Weights of a small transformer language model.
Architecture: RMSNorm before each block, rotary positions, normalized queries and keys.
Each number is 50 + 15 x the weight over its row's rms, rounded and kept within 0 to 99. Layers, rows and columns count from 0. The size before them is the row's rms in percent of the matrix's.

# layer 3 MLP gate, 832x320, rms 0.18, rows 421-464, columns 160-319
101:69 48 69 28 53 36 41 55 61 38 48 37 64 61 30 66 50 72 32 24 49 38 38 58 26 52 61 37 37 52 51 71 87 47 71 86 64 45 44 50 38 62 58 39 75 34 56 62 59 55 56 52 40 59 40 45 72 39 46 37 41 56 57 60 64 65 32 52 72 40 53 64 74 53 45 43 49 52 33 58 49 39 61 69 35 46 50 50 46 73 52 64 44 56 52 36 44 68 46 54 52 43 81 30 50 34 64 55 71 25 52 22 46 60 56 35 67 35 45 45 24 48 57 50 62 62 49 29 40 54 76 63 25 44 59 52 65 73 86 61 62 45 67 45 52 63 56 60 65 33 42 60 54 61 40 41 24 51 36 67
097:77 43 35 55 50 27 30 39 57 43 67 56 66 45 45 15 46 51 41 53 71 50 73 80 49 89 60 66 61 38 47 45 58 55 27 19 34 54 45 38 42 50 39 59 42 44 20 24 39 47 38 73 59 26 39 52 45 89 59 53 56 60 42 28 61 66 65 62 63 41 55 39 64 50 43 54 65 33 55 60 57 79 56 24 77 34 64 44 38 51 57 73 51 61 56 41 65 64 67 51 33 88 38 26 48 50 74 44 66 73 54 40 45 80 69 45 46 55 53 54 47 16 55 70 51 45 59 58 58 42 63 37 67 28 37 44 43 51 40 80 66 48 55 49 89 56 49 14 51 41 47 57 39 42 80 65 85 30 51 49
108:36 66 73 58 21 48 42 66 50 36 62 59 67 67 31 60 23 64 40 45 74 63 49 74 42 59 63 66 56 63 29 32 21 69 26 77 57 79 46 73 51 64 62 54 71 55 19 13 54 41 73 68 52 47 60 69 50 33 54 40 58 61 53 70 47 57 34 71 61 41 52 47 65 55 16 59 31 41 67 40 62 63 75 37 51 55 41 48 35 40 10 49 49 36 51 42 73 77 12 37 40 35 65 65 46 35 34 59 46 50 46 53 87 51 36 53 43 47 34 42 50 42 48 73 24 64 37 33 56 32 51 53 53 62 61 56 45 77 40 64 85 52 45 28 43 47 59 76 56 55 30 52 49 69 69 61 43 39 51 60
109:27 43 58 47 42 36 46 39 26 39 68 51 88 34 61 81 64 81 64 39 49 27 77 48 50 53 40 60 25 40 81 44 52 29 57 57 53 31 42 34 51 33 70 38 52 43 41 43 46 40 64 50 12 51 41 44 44 25 18 45 50 77 64 25 97 44 52 23 52 73 24 57 68 49 37 71 65 62 54 48 36 45 26 41 37 61 66 49 31 20 32 33 72 47 37 62 75 32 23 72 72 46 42 22 53 47 35 30 24 55 69 59 44 18 47 60 67 47 45 51 57 53 51 80 47 51 41 35 71 57 48 35 17 37 58 51 42 49 47 53 51 27 54 81 55 58 73 41 40 35 46 65 54 61 64 53 38 43 43 43
101:62 68 73 38 23 42 22 42 48 46 32 56 63 79 43 54 54 47 47 86 54 52 47 69 61 23 46 71 41 37 59 29 54 78 48 36 54 39 91 34 46 29 64 50 33 33 49 53 62 67 21 48 24 21 71 66 88 53 46 37 46 37 59 54 57 54 50 41 51 34 49 37 45 36 55 81 52 29 61 68 57 42 45 37 46 59 65 58 68 45 37 79 34 49 39 54 45 52 34 51 67 61 55 47 41 75 49 28 61 51 50 40 83 63 72 42 62 48 31 68 69 62 33 45 27 43 40 50 62 44 60 39 64 56 32 38 56 53 53 33 54 38 91 48 53 59 43 90 48 50 38 23 52 61 58 24 51 36 55 57
125:83 26 48 43 45 31 39 46 28 57 73 48 29 70 36 72 31 46 45 59 63 10 47 30 77 44 65 20 61 38 62 74 66 39 52 37 59 53 42 48 43 68 29 48 34 60 81 53 46 49 39 58 48 54 66 38 55 58 83 50 35 61 44 37 77 54 67 48 62 56 43 45 53 31 77 64 86 42 34 64 60 37 75 64 28 77 58 53 37 62 57 62 65 52 66 50 49 50 64 50 47 40 48 51 27 36 94 63 31 48 65 48 26 53 21 38 70 63 35 21 52 57 53 40 17 50 40 53 38 49 41 29 56 69 39 42 56 57 47 83 41 39 59 66 47 31 22 31 53 62 46 48 51 70 45 14 38 71 69 33
101:44 69 30 41 56 51 46 68 50 69 52 35 74 35 55 53 20 49 52 77 15 66 34 68 40 61 43 38 49 43 36 48 42 58 52 82 26 14 13 30 45 33 68 44 34 31 45 49 53 54 66 41 38 40 53 56 76 66 39 20 53 14 53 84 42 56 45 57 46 56 54 49 41 43 30 47 42 70 39 62 42 47 72 63 61 37 49 55 43 55 60 71 61 36 41 66 40 86 42 41 56 37 72 79 33 43 37 30 55 42 50 54 29 30 42 23 66 36 58 48 60 50 61 65 44 51 60 53 50 49 62 46 55 41 20 35 61 26 46 69 72 70 33 63 67 43 53 36 34 33 28 55 50 45 37 51 55 67 51 63
095:42 57 75 51 34 62 47 52 47 27 57 39 31 48 52 42 21 44 32 61 28 50 52 41 51 28 63 36 57 50 21 70 52 47 27 62 55 61 54 65 68 73 30 50 31 30 56 47 46 73 45 59 30 62 68 33 59 45 55 14 69 42 53 49 29 15 61 26 39 19 30 58 46 74 40 61 59 62 47 44 62 41 42 37 55 45 54 50 27 17 67 39 79 47 23 85 41 60 30 40 36 39 47 53 61 34 25 82 61 49 31 66 68 50 63 17 52 39 38 53 60 49 70 42 42 71 54 80 65 45 29 62 61 67 52 60 60 57 76 56 38 54 42 24 58 55 35 31 43 52 58 56 42 67 61 54 37 48 34 38
107:43 60 24 62 72 44 58 41 46 36 68 48 50 31 66 39 61 49 36 79 62 63 24 71 61 39 52 80 38 88 45 29 25 59 42 55 67 48 61 24 27 57 37 29 47 27 35 55 57 59 45 71 26 28 62 64 43 41 84 56 71 34 43 38 49 57 20 42 38 31 36 45 49 55 32 55 36 44 53 36 67 65 46 52 18 67 52 44 27 42 68 56 40 57 52 37 30 53 36 77 80 41 70 73 42 46 56 84 62 35 78 67 40 49 49 49 30 29 30 63 62 55 61 51 44 33 31 42 48 87 56 51 32 55 74 51 24 32 47 46 53 71 56 61 59 75 69 54 67 76 54 82 58 46 28 60 65 40 54 40
091:71 49 32 39 24 53 70 56 52 28 68 59 65 43 82 46 65 52 45 49 55 18 59 42 14 46 66 57 49 50 40 36 58 54 41 42 46 66 89 66 50 62 48 36 71 55 68 56 39 51 58 67 57 76 69 39 28 42 40 64 42 59 43 63 38 37 87 51 38 35 35 69 39 56 67 69 47 40 74 45 30 62 54 53 52 54 43 43 88 17 45 61 38 44 71 56 50 83 46 40 44 56 69 53 39 60 40 24 35 47 55 45 53 47 60 65 66 52 69 22 43 48 29 55 43 58 65 64 53 25 46 48 29 69 57 41 36 84 47 55 38 49 41 54 26 70 63 47 63 69 64 41 40 37 42 39 41 62 43 13
111:41 64 65 61 37 43 71 35 65 52 81 49 56 64 47 62 42 44 61 78 32 43 42 48 72 33 17 46 70 37 40 69 49 67 41 36 27 58 47 46 54 49 73 72 36 20 53 81 17 64 45 50 37 26 70 73 54 65 38 80 48 56 49 45 32 47 33 54 55 61 75 52 50 63 68 43 66 51 61 64 13 78 49 70 37 49 37 40 50 58 45 18 30 65 36 28 62 45 68 55 28 27 50 60 59 27 68 40 64 51 45 41 64 29 50 44 63 28 33 77 64 67 67 66 39 73 31 51 58 67 08 65 43 27 52 46 60 70 44 60 37 40 66 42 62 50 85 72 61 60 52 41 46 41 38 47 54 39 51 83
088:47 53 39 66 39 36 37 49 45 64 52 37 45 62 63 31 24 72 76 46 60 67 50 68 54 28 55 50 44 49 23 58 25 57 46 66 71 40 82 33 49 52 28 67 48 51 64 45 56 65 32 66 59 68 21 39 33 57 55 52 99 30 32 53 70 42 47 48 53 35 30 70 54 60 57 56 28 45 27 40 35 51 37 55 37 26 26 60 18 38 57 60 64 44 52 27 68 50 29 55 44 58 43 78 36 38 69 50 62 49 44 38 36 49 75 41 59 55 36 72 28 48 50 72 44 53 59 76 62 58 44 48 61 46 52 60 33 22 71 44 60 53 57 46 59 50 78 68 72 40 61 41 35 37 40 25 52 51 46 44
087:29 51 43 46 48 51 28 26 44 39 38 40 40 60 68 48 56 46 33 81 96 38 61 47 67 41 66 39 63 33 22 45 33 34 43 76 49 43 51 51 41 33 79 44 56 73 57 33 53 46 53 60 55 64 55 65 29 28 65 34 58 39 65 54 62 53 71 28 36 65 24 50 63 47 54 36 46 37 74 67 55 71 39 66 46 70 28 55 43 61 90 57 37 47 70 32 38 23 61 46 53 36 57 49 42 60 29 32 63 53 46 50 76 52 37 62 71 53 67 49 38 35 14 48 50 36 63 55 38 44 71 35 51 76 63 26 35 82 64 24 50 45 63 44 09 48 66 47 75 53 19 45 27 51 67 62 42 46 46 55
101:36 48 72 69 35 23 59 49 59 65 61 65 34 82 44 67 62 52 51 51 57 66 56 39 41 41 45 65 73 45 51 46 52 53 78 25 42 51 17 40 44 40 65 80 47 75 41 33 40 66 73 69 73 54 65 49 75 37 49 89 36 38 54 53 74 29 55 37 36 23 41 83 69 43 39 35 26 49 60 51 51 53 43 42 48 02 52 49 60 59 70 36 42 52 43 45 42 36 49 38 41 38 54 58 27 48 57 65 41 57 63 60 57 51 55 66 41 67 70 39 64 65 51 53 63 21 23 68 43 64 60 53 58 32 59 48 78 49 60 50 34 29 68 57 53 56 65 42 54 73 58 47 17 56 44 54 42 31 67 49
098:45 64 67 18 40 49 72 64 54 64 47 45 35 74 47 46 47 17 50 82 32 29 57 38 41 47 49 64 60 36 69 41 64 38 68 44 77 25 73 85 06 78 28 51 40 57 60 11 27 65 80 30 12 48 41 66 45 39 56 42 49 56 55 38 25 43 42 51 38 38 47 42 55 62 32 44 71 42 33 74 47 35 79 44 65 38 51 64 37 51 66 31 50 34 46 81 27 57 44 55 74 54 69 66 44 48 67 48 40 58 73 83 30 45 60 69 44 57 50 46 29 31 59 78 66 34 62 50 31 53 50 53 44 65 45 40 50 44 73 54 21 50 38 51 42 42 30 52 44 14 34 40 49 60 62 42 69 76 60 45
096:44 06 34 56 52 58 92 54 54 22 36 32 37 43 55 32 40 55 72 45 70 33 50 00 53 27 63 53 46 41 56 40 56 58 47 36 51 46 68 75 47 60 37 37 62 34 52 70 46 41 52 77 47 46 38 52 55 68 29 66 69 32 64 45 49 60 51 47 51 71 52 21 70 53 27 63 43 24 49 57 62 68 44 52 71 57 62 34 56 52 50 20 41 59 44 40 33 50 42 60 48 32 39 26 37 58 52 20 30 85 73 64 60 33 31 81 34 55 59 50 45 27 57 33 40 74 53 61 23 50 50 52 32 45 32 61 45 49 44 60 59 49 59 80 43 54 14 58 61 72 52 41 32 41 62 66 62 26 47 40
097:68 52 44 54 29 46 47 62 13 54 45 68 49 52 63 22 41 34 34 72 66 47 44 35 46 32 60 77 90 62 82 25 39 49 46 42 45 52 33 50 57 50 65 55 73 36 60 44 32 39 28 57 36 56 23 68 75 41 66 53 65 39 30 40 43 46 20 39 68 64 24 78 70 57 55 55 48 49 69 74 31 62 44 55 67 46 74 57 60 64 40 68 36 74 28 52 62 43 65 29 47 32 50 31 47 78 40 39 34 55 59 87 59 52 13 49 48 39 57 53 49 50 18 62 42 44 25 67 39 62 49 36 55 38 55 59 58 48 65 34 59 47 39 47 39 32 51 50 38 59 56 29 50 69 66 36 32 26 61 78
108:54 69 54 40 38 45 24 46 44 31 57 54 78 54 71 19 44 36 58 67 59 36 30 69 50 23 25 67 47 48 69 60 24 53 41 59 46 39 36 25 41 60 47 53 60 49 33 45 53 75 35 61 22 62 52 34 69 32 58 46 43 71 46 54 60 54 61 71 97 50 42 62 65 53 69 71 47 48 64 47 43 58 46 58 62 42 35 39 40 50 64 39 63 56 62 84 59 40 44 24 32 53 54 51 56 45 43 33 45 45 73 59 53 35 36 50 66 76 36 59 37 53 67 66 44 36 52 49 84 22 64 21 56 52 51 52 62 52 51 37 60 40 63 21 46 60 26 51 45 23 56 37 66 51 41 67 49 27 61 71
097:47 47 56 40 35 27 50 49 53 63 84 67 45 57 54 55 50 50 39 40 38 51 29 59 39 51 68 37 49 55 54 60 57 35 39 53 50 40 59 26 28 35 33 54 49 65 93 41 27 36 55 49 39 30 58 47 63 25 44 74 36 41 49 63 47 31 57 65 73 52 26 28 43 53 33 42 55 44 66 35 64 48 71 41 43 36 62 42 46 41 70 63 35 52 27 58 33 26 59 58 81 59 37 61 52 58 55 40 30 30 39 70 47 33 52 50 53 50 37 92 58 48 53 42 10 42 38 62 57 44 45 34 50 47 43 57 50 51 49 23 60 51 76 24 53 30 33 28 31 22 64 46 51 27 63 53 40 15 46 60
099:52 30 33 53 33 40 37 58 59 20 32 55 79 53 54 65 46 37 48 72 72 72 61 27 70 51 53 77 28 81 27 40 41 32 43 60 53 57 57 40 57 48 35 66 29 49 53 68 42 61 59 62 36 73 56 45 68 63 46 11 45 50 50 21 54 29 41 21 50 53 55 11 59 74 40 52 47 56 29 48 50 58 53 43 31 61 73 24 41 53 55 37 44 59 29 39 53 57 42 44 63 50 31 65 43 45 60 54 66 49 34 27 42 47 31 22 74 59 57 68 60 49 65 38 50 59 38 49 63 59 21 46 49 52 60 85 37 58 40 61 73 43 46 64 21 28 63 35 41 57 46 49 45 25 48 41 44 41 47 68
098:74 28 59 39 60 49 51 15 33 33 40 40 62 52 40 58 52 65 34 46 51 56 37 23 44 43 39 39 65 46 72 44 41 79 75 18 43 51 40 32 92 53 77 31 76 54 37 52 52 53 51 43 30 93 36 59 36 38 57 46 44 52 45 31 55 68 58 58 44 30 58 45 43 47 52 59 61 56 39 39 93 69 44 50 60 72 46 43 48 63 38 68 69 51 50 64 64 43 44 48 27 88 52 37 79 61 56 36 36 63 67 50 75 18 51 53 55 47 82 71 67 50 53 59 85 43 59 73 38 32 55 47 51 38 43 58 57 33 32 54 47 12 34 47 55 53 67 62 77 57 44 13 33 63 48 70 47 61 40 56
111:29 68 41 42 39 28 69 22 39 58 49 69 51 41 31 96 72 43 67 36 38 69 49 40 64 53 47 71 68 46 44 29 11 48 48 75 75 51 49 42 56 85 48 33 53 72 48 26 33 54 71 61 53 61 61 43 50 39 59 51 33 41 46 29 44 18 47 58 43 55 32 74 52 58 67 36 75 48 44 61 68 53 64 53 59 42 91 33 46 39 61 54 44 48 72 51 61 58 41 61 40 58 43 69 54 53 36 45 84 58 58 55 56 62 68 34 55 57 58 29 60 45 54 63 45 51 57 37 63 44 50 31 29 75 52 88 15 55 43 55 53 56 65 32 42 47 47 35 35 57 61 46 43 40 47 54 61 58 41 44
097:46 39 37 63 29 67 68 22 46 51 36 41 39 59 69 62 71 54 46 60 46 50 81 61 36 94 48 74 46 21 53 85 31 49 63 51 44 65 64 51 46 57 76 63 38 61 75 53 62 52 34 60 20 44 53 65 45 39 56 64 46 58 65 51 63 59 40 47 58 32 33 65 46 35 76 39 38 45 20 35 45 54 26 61 58 57 44 70 74 52 47 37 25 25 39 67 44 54 67 52 37 66 68 58 46 64 54 58 46 33 45 49 56 32 52 32 54 43 57 62 66 59 57 41 13 25 28 63 69 62 68 54 39 35 66 70 28 45 50 50 44 48 61 41 43 39 68 42 45 63 29 64 05 55 61 40 46 64 66 61
099:55 26 36 70 55 26 44 50 38 56 56 49 18 59 77 42 51 44 57 45 63 73 44 65 44 58 47 52 52 64 70 72 56 55 56 39 42 65 71 28 40 47 52 54 39 81 57 21 33 57 40 29 41 74 26 45 59 49 52 18 58 57 62 34 55 30 36 52 81 59 63 54 35 65 58 51 74 48 41 42 49 40 29 38 37 33 69 45 55 56 56 64 35 63 75 43 29 30 54 77 73 52 51 42 20 33 40 17 60 63 32 79 54 47 40 65 36 70 50 63 47 58 36 35 61 52 50 15 35 52 46 69 42 54 60 41 41 47 42 56 59 56 84 73 53 32 57 37 63 51 55 51 40 32 24 37 49 38 46 41
118:50 44 50 21 37 18 45 34 33 50 53 30 61 70 91 54 24 53 64 57 23 60 41 46 52 59 58 35 57 38 29 34 70 75 55 28 67 41 50 50 47 47 53 34 49 69 42 55 52 60 63 53 55 53 56 45 57 50 59 41 57 41 57 43 45 20 77 51 29 63 41 63 52 54 42 56 54 54 62 55 58 57 50 49 57 51 39 24 32 36 41 60 27 38 57 60 55 41 74 62 58 76 52 64 44 07 64 37 35 64 54 46 81 42 52 20 41 52 35 76 83 39 48 53 41 79 38 51 19 57 77 28 34 59 92 54 50 52 32 50 68 65 60 61 44 44 31 38 00 37 64 56 57 30 51 71 39 28 45 47
106:57 60 67 68 57 67 72 48 17 72 29 40 54 67 51 63 44 57 58 32 51 66 47 46 70 18 55 54 79 39 62 54 54 76 62 82 42 28 40 14 70 73 56 79 54 09 41 59 34 66 62 14 46 28 41 65 67 64 41 52 47 45 42 60 44 41 43 68 74 45 45 77 60 68 53 29 40 74 54 40 51 71 59 37 60 71 63 58 40 53 64 52 52 72 49 60 56 49 14 32 64 71 73 54 37 64 64 60 61 59 41 59 60 59 35 42 70 54 60 66 60 59 51 73 54 39 51 56 47 71 54 39 53 68 57 68 64 44 23 68 35 49 29 42 65 49 56 28 26 32 25 58 76 69 31 39 29 50 59 74
106:55 53 48 52 36 51 60 61 30 29 60 21 59 44 44 62 58 79 27 41 35 52 61 49 84 66 38 44 58 42 33 44 65 58 50 61 46 50 74 69 72 63 86 49 67 55 45 70 51 77 25 59 51 33 22 44 33 36 67 61 36 55 73 38 65 41 38 37 48 58 64 44 37 33 54 53 60 81 34 43 37 50 57 64 38 38 56 62 66 28 25 25 72 36 39 54 61 54 52 54 34 54 33 35 38 47 58 37 44 33 72 57 31 24 37 30 72 52 60 39 49 55 28 69 70 40 76 62 50 60 60 48 24 34 63 48 46 49 70 67 93 46 65 69 49 65 64 31 27 41 67 63 71 17 81 45 58 52 47 69
098:48 29 56 40 39 48 29 49 00 49 80 64 63 86 70 34 45 64 51 59 72 67 19 40 83 66 62 80 76 39 73 24 57 31 41 57 25 76 68 38 60 42 61 55 66 48 31 49 66 43 47 73 29 68 51 74 53 31 53 61 36 48 67 35 60 15 39 57 27 22 66 64 81 39 52 34 35 48 75 55 44 50 58 27 80 39 65 39 25 64 28 48 41 74 67 88 68 24 39 31 41 51 64 60 58 63 33 45 55 32 71 43 61 37 36 50 46 57 68 68 48 72 54 65 45 71 60 64 70 48 55 31 38 27 53 81 22 58 81 43 51 42 66 45 64 42 31 84 27 57 56 74 47 46 32 31 28 57 29 62
095:79 46 65 70 23 38 41 70 65 35 59 77 50 51 58 65 54 47 52 28 72 17 44 37 59 32 61 81 56 37 68 49 50 56 47 49 64 48 54 28 45 40 44 42 59 69 27 55 53 44 25 59 47 35 56 56 36 29 15 54 53 52 47 56 60 37 30 67 71 31 47 39 52 60 54 68 29 46 66 30 44 50 55 24 49 64 60 28 35 35 24 41 43 58 47 79 82 55 80 28 43 45 57 44 56 24 49 39 56 30 54 62 56 53 26 81 23 77 48 53 72 97 57 46 52 74 32 40 56 24 49 60 55 50 51 50 68 51 61 41 49 40 47 34 50 35 33 59 52 68 50 58 18 45 44 35 46 10 42 58
098:54 65 36 29 56 37 47 34 69 59 46 61 24 62 82 64 56 78 45 66 33 24 45 42 63 58 41 70 67 59 46 29 48 49 49 80 53 34 54 52 38 48 68 99 35 65 44 43 54 42 64 22 37 47 50 30 44 63 30 55 45 41 51 48 54 14 30 46 52 36 45 72 52 56 49 55 57 45 38 47 42 61 55 67 39 44 38 57 53 39 64 66 50 02 45 60 44 48 56 45 18 27 73 57 66 65 31 55 64 33 69 50 28 31 59 62 59 33 61 33 64 47 46 50 41 67 51 47 52 31 37 68 52 72 44 65 57 43 54 70 23 49 40 71 60 43 66 45 46 56 34 56 43 55 44 53 08 25 44 35
104:53 44 56 20 69 71 29 43 18 57 47 50 66 60 59 56 63 78 59 56 75 52 63 58 57 56 40 73 60 57 46 33 39 53 50 69 50 54 41 39 77 53 63 49 49 67 30 28 56 39 45 68 56 57 41 40 57 39 43 64 43 43 30 45 61 23 62 36 40 54 29 79 65 36 34 49 45 58 49 46 45 66 41 57 61 50 47 54 39 69 80 40 48 81 46 54 67 72 47 36 54 73 57 54 69 58 33 33 50 24 65 52 95 63 59 30 32 74 77 62 44 73 36 41 77 55 27 51 39 42 46 58 46 80 34 60 22 73 36 70 35 46 53 26 27 63 46 53 38 32 37 59 35 59 51 68 64 46 50 23
090:49 70 38 71 43 52 39 53 44 59 63 45 61 47 68 48 49 52 45 53 62 56 66 51 58 26 87 53 62 69 36 29 55 37 21 71 51 53 27 25 26 68 34 60 42 71 55 49 35 58 66 35 38 53 57 23 48 54 39 37 42 66 58 43 53 77 51 55 61 57 46 56 59 53 56 59 28 58 71 63 23 57 62 48 73 82 30 63 58 63 44 45 60 67 61 59 65 75 55 63 41 82 81 57 43 54 36 37 28 20 84 76 51 42 38 52 51 47 48 43 38 49 47 51 46 60 48 63 42 44 61 42 50 57 50 47 46 53 45 10 35 54 29 64 58 99 16 26 65 46 53 47 62 62 61 71 55 51 48 52
109:15 31 62 47 30 53 82 40 36 39 35 50 67 57 60 54 45 41 78 64 43 39 51 44 29 40 50 35 60 53 18 43 34 53 54 48 72 79 67 38 48 51 52 64 62 88 62 49 40 41 69 77 60 69 73 37 59 58 63 83 58 46 23 56 38 52 58 32 53 18 57 43 38 34 62 41 69 62 41 57 52 55 75 30 59 49 57 21 60 26 44 82 59 60 30 79 49 63 43 55 60 65 39 69 57 42 45 53 79 31 60 54 50 40 53 47 47 65 62 51 46 70 39 65 37 45 66 64 64 55 52 68 44 90 62 54 78 42 73 40 45 62 58 39 46 57 64 13 28 30 71 45 42 39 33 53 54 74 42 16
095:29 29 46 57 43 29 63 37 56 31 51 40 23 16 72 45 51 36 53 63 57 56 36 63 71 58 54 25 58 67 76 71 36 37 19 57 46 67 84 40 66 25 24 60 34 38 09 48 65 58 40 49 44 40 42 55 52 41 36 52 34 55 36 65 52 36 23 67 56 66 62 57 84 54 18 30 48 56 58 44 49 66 28 55 46 46 44 38 64 61 48 50 27 25 55 54 30 31 71 22 69 33 52 39 42 44 35 76 50 31 59 62 70 46 82 57 70 39 57 34 77 21 44 38 56 30 44 38 51 71 46 58 47 62 72 50 51 60 59 21 53 59 38 72 68 70 22 51 27 68 58 58 50 69 36 64 40 61 54 60
102:59 46 49 50 42 48 44 44 57 43 52 45 77 43 58 26 67 59 67 79 61 73 68 72 47 35 60 27 26 58 64 42 25 51 56 44 62 43 67 67 37 29 31 67 69 55 47 42 43 48 32 59 60 75 64 65 48 62 56 32 29 60 47 45 54 56 64 53 21 35 45 44 65 55 28 57 38 54 35 46 52 80 34 50 33 26 56 65 28 38 51 68 67 57 71 32 22 53 43 64 49 22 32 54 37 54 55 58 50 22 57 69 61 71 65 57 41 39 27 71 55 53 63 53 80 54 29 60 44 52 36 66 41 69 54 86 57 65 72 52 71 28 53 74 63 55 35 67 49 59 48 59 47 56 59 32 56 55 39 63
098:75 51 49 48 55 39 45 39 52 46 53 86 50 41 66 52 54 50 42 73 31 45 68 52 41 37 51 72 53 61 46 41 51 30 35 64 50 56 33 33 20 49 52 63 21 31 35 40 46 45 52 50 49 22 35 27 80 68 58 55 56 17 49 54 16 49 49 57 52 40 61 44 55 41 24 57 60 71 42 41 67 59 61 43 31 56 38 25 31 35 58 61 49 61 36 42 45 78 27 58 45 42 25 33 37 50 41 36 66 46 39 71 24 68 35 53 35 23 28 47 21 32 36 83 52 46 48 47 57 68 52 15 51 49 43 24 30 14 57 40 53 53 63 32 73 39 40 39 82 43 24 65 54 60 42 45 26 55 46 24
094:32 36 38 69 58 46 40 43 64 70 27 37 52 29 27 37 55 42 26 36 40 57 52 50 51 36 43 45 18 29 76 49 30 34 35 61 45 91 40 21 49 76 54 49 61 38 36 66 45 34 35 24 51 45 37 78 58 48 43 31 48 14 45 46 44 34 47 49 30 45 35 52 44 70 50 80 57 37 38 49 67 30 56 63 56 66 42 60 45 63 44 66 51 65 31 39 28 67 43 57 50 17 45 54 45 58 26 25 64 45 44 83 65 60 45 69 49 33 45 67 64 52 47 27 46 35 41 48 74 39 59 45 36 48 40 31 41 41 34 48 46 29 45 48 71 51 38 74 56 47 45 36 67 61 80 43 63 52 55 01
090:66 45 49 62 57 46 53 52 76 81 58 53 44 39 48 62 34 32 37 39 63 60 31 59 57 37 55 63 47 36 38 74 57 64 43 53 60 37 59 49 52 29 54 67 55 17 53 49 55 42 69 02 61 55 74 49 54 63 60 27 31 31 64 59 49 34 54 35 55 33 57 63 45 51 68 28 25 76 58 38 28 40 31 64 52 64 56 41 65 45 32 71 85 14 40 46 54 28 59 23 73 59 67 62 49 30 58 65 41 59 58 28 47 28 61 44 67 64 58 59 76 47 52 64 61 49 35 37 58 13 68 63 56 47 65 32 64 26 24 38 70 67 75 47 29 42 83 58 64 29 49 31 43 46 32 63 52 58 44 28
094:40 59 46 46 54 50 64 63 76 35 50 41 70 74 45 86 43 31 53 75 49 46 70 58 43 53 58 85 72 79 56 31 52 64 74 36 68 48 69 52 61 50 57 41 67 43 38 42 55 29 45 31 51 47 53 63 39 35 52 48 65 67 56 55 24 45 60 53 50 68 28 47 43 42 31 67 50 53 52 39 73 66 38 78 50 75 43 50 82 58 49 59 49 52 24 46 30 54 64 72 57 41 22 69 46 32 60 46 76 40 59 13 50 37 56 55 73 58 26 51 35 57 46 58 35 29 55 49 40 73 70 68 61 18 51 52 34 64 53 56 66 57 63 59 46 55 05 36 66 47 40 61 94 67 38 42 60 24 35 41
093:61 41 30 80 66 47 39 42 75 58 36 62 61 62 52 52 44 33 79 70 29 47 35 55 56 22 48 51 69 74 43 32 18 41 41 19 68 28 50 65 25 64 45 77 71 45 43 66 61 41 52 53 60 57 65 32 59 56 54 45 66 58 58 56 25 50 52 59 46 44 67 43 09 38 47 50 25 54 51 54 48 68 57 27 56 56 54 26 73 58 28 86 45 65 45 47 36 39 72 25 63 48 66 49 49 53 33 38 52 40 39 20 77 40 54 41 53 51 38 45 32 37 43 52 52 35 58 41 67 56 46 52 52 84 71 49 69 43 24 44 39 56 55 44 27 48 68 45 39 55 55 73 62 57 58 53 52 48 33 74
092:34 45 55 59 43 40 33 43 63 45 81 32 55 47 54 33 65 53 57 83 48 69 41 57 47 57 34 56 48 55 47 57 60 73 36 38 54 42 45 55 30 67 57 49 45 25 48 45 40 54 29 44 47 37 26 32 65 50 46 29 40 40 44 24 69 68 11 45 22 58 80 54 13 60 38 38 70 50 47 52 29 30 63 37 57 54 32 24 37 30 62 84 43 78 42 67 75 31 40 55 46 50 59 25 79 32 52 55 35 78 48 60 41 17 64 48 79 83 67 62 75 27 51 53 28 27 41 29 34 39 55 54 52 54 52 50 72 52 46 54 56 41 68 24 65 39 49 23 71 56 55 47 55 54 59 55 78 48 61 47
094:53 63 62 56 56 46 39 51 58 61 42 43 67 46 48 55 59 16 44 58 58 52 75 86 33 67 43 67 58 60 58 44 43 34 42 36 63 52 63 71 21 58 66 72 31 48 58 33 44 73 80 50 64 42 45 67 25 73 69 45 61 53 57 83 55 52 40 63 93 39 59 32 57 45 83 71 38 33 38 36 35 50 66 53 52 52 54 46 54 71 30 63 26 56 32 40 51 39 60 43 30 67 58 66 59 39 69 53 48 59 44 38 30 45 57 50 44 31 61 43 55 33 78 51 61 52 58 50 38 50 65 55 70 48 42 41 40 28 36 56 32 73 56 65 35 44 76 57 72 42 46 30 36 49 78 67 48 03 50 57
097:53 63 63 43 67 45 50 71 45 43 66 49 67 50 54 73 66 32 18 44 63 72 72 37 55 46 83 71 58 85 43 67 59 44 58 41 44 42 33 41 45 66 39 56 37 63 53 50 59 86 77 53 34 17 55 53 51 52 59 53 42 46 55 43 49 72 20 44 46 24 72 58 62 00 47 38 52 60 54 64 20 54 85 58 54 63 53 69 54 34 60 40 66 36 44 72 74 34 28 70 50 61 57 38 43 42 61 56 16 64 46 66 44 58 61 22 46 50 43 28 34 69 84 27 45 73 54 34 83 59 36 36 53 64 45 40 50 45 42 35 70 44 50 26 71 65 67 53 57 53 32 39 77 57 54 49 40 57 51 48
101:69 43 34 46 34 40 55 51 49 19 54 42 71 63 32 54 70 55 61 40 24 68 43 74 33 52 38 68 24 43 61 45 66 51 30 47 55 44 68 53 81 30 40 36 39 41 56 38 47 58 29 70 70 64 28 44 68 54 54 73 58 62 40 66 56 55 38 25 61 70 39 54 53 47 55 47 56 69 63 48 58 47 61 61 64 42 35 27 42 74 42 59 42 76 44 57 69 41 58 31 68 41 36 50 42 57 52 27 48 49 43 20 56 43 63 34 46 35 45 46 50 73 28 51 33 47 60 49 27 48 40 20 55 50 47 78 31 48 63 60 46 64 37 85 54 53 58 22 46 47 46 55 40 42 84 59 37 53 88 46